Part of a small language model's weights.
Size: width 96, 3 heads of 32, MLP 256 SwiGLU, vocabulary 640.
Training: a variant of Adam for these matrices, 84M tokens, 3468 steps.
Each number is 200 + 40 x the weight over its row's rms, rounded and kept within 0 to 999. Layers, rows and columns count from 0. The size before them is the row's rms in percent of the matrix's.

# o: layer 2 attention output (transposed), 96x96, rms 0.0975, rows 4-10, columns 0-95
# v: layer 2 attention value, 96x96, rms 0.0688, rows 5-11, columns 0-95
o4,113,162,239,210,194,218,211,200,128,187,180,249,167,167,189,214,220,240,239,241,203,160,275,160,150,239,151,234,195,215,136,188,262,179,99,178,203,202,72,234,182,157,185,264,238,134,173,191,201,209,191,196,190,264,193,166,220,285,194,205,200,164,180,192,175,215,241,271,255,225,233,177,170,201,215,89,211,175,202,182,274,190,166,236,167,284,228,205,153,241,238,190,231,228,167,197,205
v5,113,192,228,234,204,196,142,226,174,183,232,194,227,175,217,185,176,244,220,151,236,200,105,220,207,206,180,196,202,227,153,190,182,152,227,209,80,235,140,227,300,279,154,172,215,171,175,260,208,185,150,310,224,199,215,165,222,269,224,194,205,200,247,185,236,212,135,194,244,250,196,205,280,202,162,222,234,171,102,199,118,184,163,161,155,200,226,200,184,196,234,137,208,248,201,187,176
o5,105,256,189,259,165,104,238,173,254,234,207,237,146,208,158,212,234,142,162,189,164,196,177,211,226,160,242,179,145,184,193,236,156,202,278,207,161,176,264,139,200,242,215,196,146,246,166,182,170,312,206,196,259,135,223,242,167,169,131,165,225,190,165,238,212,174,252,190,188,185,199,209,266,184,270,187,180,255,273,267,200,201,267,211,172,214,164,238,162,176,130,214,198,154,192,192,187
v6,112,197,242,239,204,170,172,180,176,198,197,243,279,161,163,209,128,195,209,136,222,234,128,229,217,239,206,188,190,215,211,182,197,143,217,180,134,178,189,286,284,234,244,214,181,122,150,205,168,217,156,227,208,162,165,197,153,179,252,194,193,122,193,232,188,161,137,174,186,96,192,154,203,177,176,168,212,232,164,184,183,255,168,145,130,214,199,243,226,199,214,211,82,210,195,168,117
o6,107,112,208,236,174,167,201,243,151,233,199,249,196,247,218,163,198,139,179,216,273,178,203,214,270,199,212,237,154,244,166,204,239,238,206,234,189,233,216,124,198,163,251,163,271,231,110,263,192,241,193,253,173,103,141,197,200,188,154,207,159,143,205,205,216,208,207,262,121,202,169,169,248,147,250,188,196,185,248,178,234,182,282,228,199,247,209,234,154,243,194,256,174,194,161,153,233
v7,109,206,243,180,193,252,150,176,207,234,158,260,205,193,208,179,241,163,196,255,225,242,135,146,215,165,207,267,200,207,208,175,197,194,263,224,143,227,181,202,204,233,118,230,170,191,229,139,216,196,199,120,158,142,243,148,228,201,248,227,134,162,256,194,199,228,206,244,189,212,135,179,214,262,156,218,209,205,99,282,170,274,176,229,231,215,230,223,156,177,215,203,258,233,270,302,202
o7,103,221,247,180,252,163,221,262,259,249,233,158,137,164,175,193,161,242,223,183,171,174,149,218,198,218,295,176,177,218,244,242,168,229,157,173,235,253,218,238,199,226,234,82,192,209,181,229,151,159,193,198,285,231,183,260,152,218,223,165,168,129,163,237,192,242,177,197,218,231,252,258,194,245,170,225,162,187,190,206,192,197,197,270,229,210,248,201,144,89,249,216,215,256,224,194,151
v8,120,211,132,157,205,225,139,143,233,220,231,187,228,235,143,159,217,246,154,240,164,140,148,167,205,152,166,229,208,268,235,212,207,188,213,218,226,227,200,227,211,226,130,285,276,220,184,167,220,127,193,251,227,131,149,164,221,232,237,145,191,170,175,111,174,171,180,180,236,180,195,240,139,187,147,172,196,201,205,149,248,172,145,253,255,269,163,201,191,208,265,224,185,135,214,265,182
o8,121,221,218,161,258,155,136,266,218,149,261,207,229,169,267,236,215,171,156,186,170,168,263,199,210,185,144,94,229,167,222,205,131,252,227,198,282,277,233,223,232,202,169,149,175,188,188,231,183,198,189,150,248,90,214,224,212,180,159,207,146,202,173,220,190,190,206,210,175,207,176,211,177,244,194,225,231,203,162,230,126,182,232,166,206,198,230,252,266,300,272,192,168,169,163,193,231
v9,106,205,239,206,231,139,286,237,224,210,222,181,160,196,217,126,151,184,245,203,245,194,258,191,188,176,167,315,190,186,215,216,237,292,239,234,229,153,269,241,217,213,152,205,213,193,202,171,252,220,206,207,226,173,153,206,230,122,214,234,146,186,211,134,190,233,180,206,240,275,174,133,138,237,206,133,185,187,270,229,168,157,183,263,260,232,224,169,157,189,259,205,236,209,149,212,157
o9,110,134,216,289,224,178,211,237,206,170,196,224,239,154,189,254,245,241,235,256,195,152,151,190,176,172,161,171,187,201,235,246,183,192,190,144,283,212,123,256,157,86,178,198,220,130,236,206,218,214,181,184,253,235,205,217,234,189,239,191,175,221,189,205,238,177,277,159,219,232,211,263,129,265,150,248,213,223,116,164,158,237,143,267,166,189,156,215,215,197,199,139,166,169,200,211,191
v10,111,203,193,188,270,185,149,189,130,187,285,216,180,164,227,161,166,291,139,287,168,251,228,185,151,182,191,231,243,282,187,200,185,242,167,252,220,201,176,174,239,210,275,197,172,177,227,179,161,218,199,240,179,250,250,208,201,226,177,259,199,215,310,204,166,173,249,187,205,115,243,175,261,258,170,253,199,232,136,205,121,204,216,171,241,183,239,222,196,183,218,137,200,173,178,176,212
o10,101,246,176,211,166,173,228,175,220,170,193,213,135,234,186,143,227,182,159,197,201,196,233,133,190,184,338,253,208,183,178,174,157,207,194,258,219,219,229,186,196,132,235,215,210,235,233,247,164,264,229,188,170,160,254,200,150,139,210,140,175,186,199,209,120,201,204,140,195,201,163,321,209,209,155,178,170,223,203,217,170,215,222,146,178,162,199,202,190,63,153,210,240,148,238,207,168
v11,107,190,192,170,234,165,203,264,174,149,260,166,167,204,208,184,233,231,208,248,185,212,211,131,198,263,190,191,240,276,179,202,231,164,176,207,193,194,203,218,218,181,219,182,219,95,212,283,197,250,156,230,179,188,220,215,190,190,203,276,194,187,293,154,194,110,186,183,278,211,223,139,226,187,154,209,237,249,131,228,74,262,202,146,227,221,174,207,144,215,217,174,228,281,219,207,179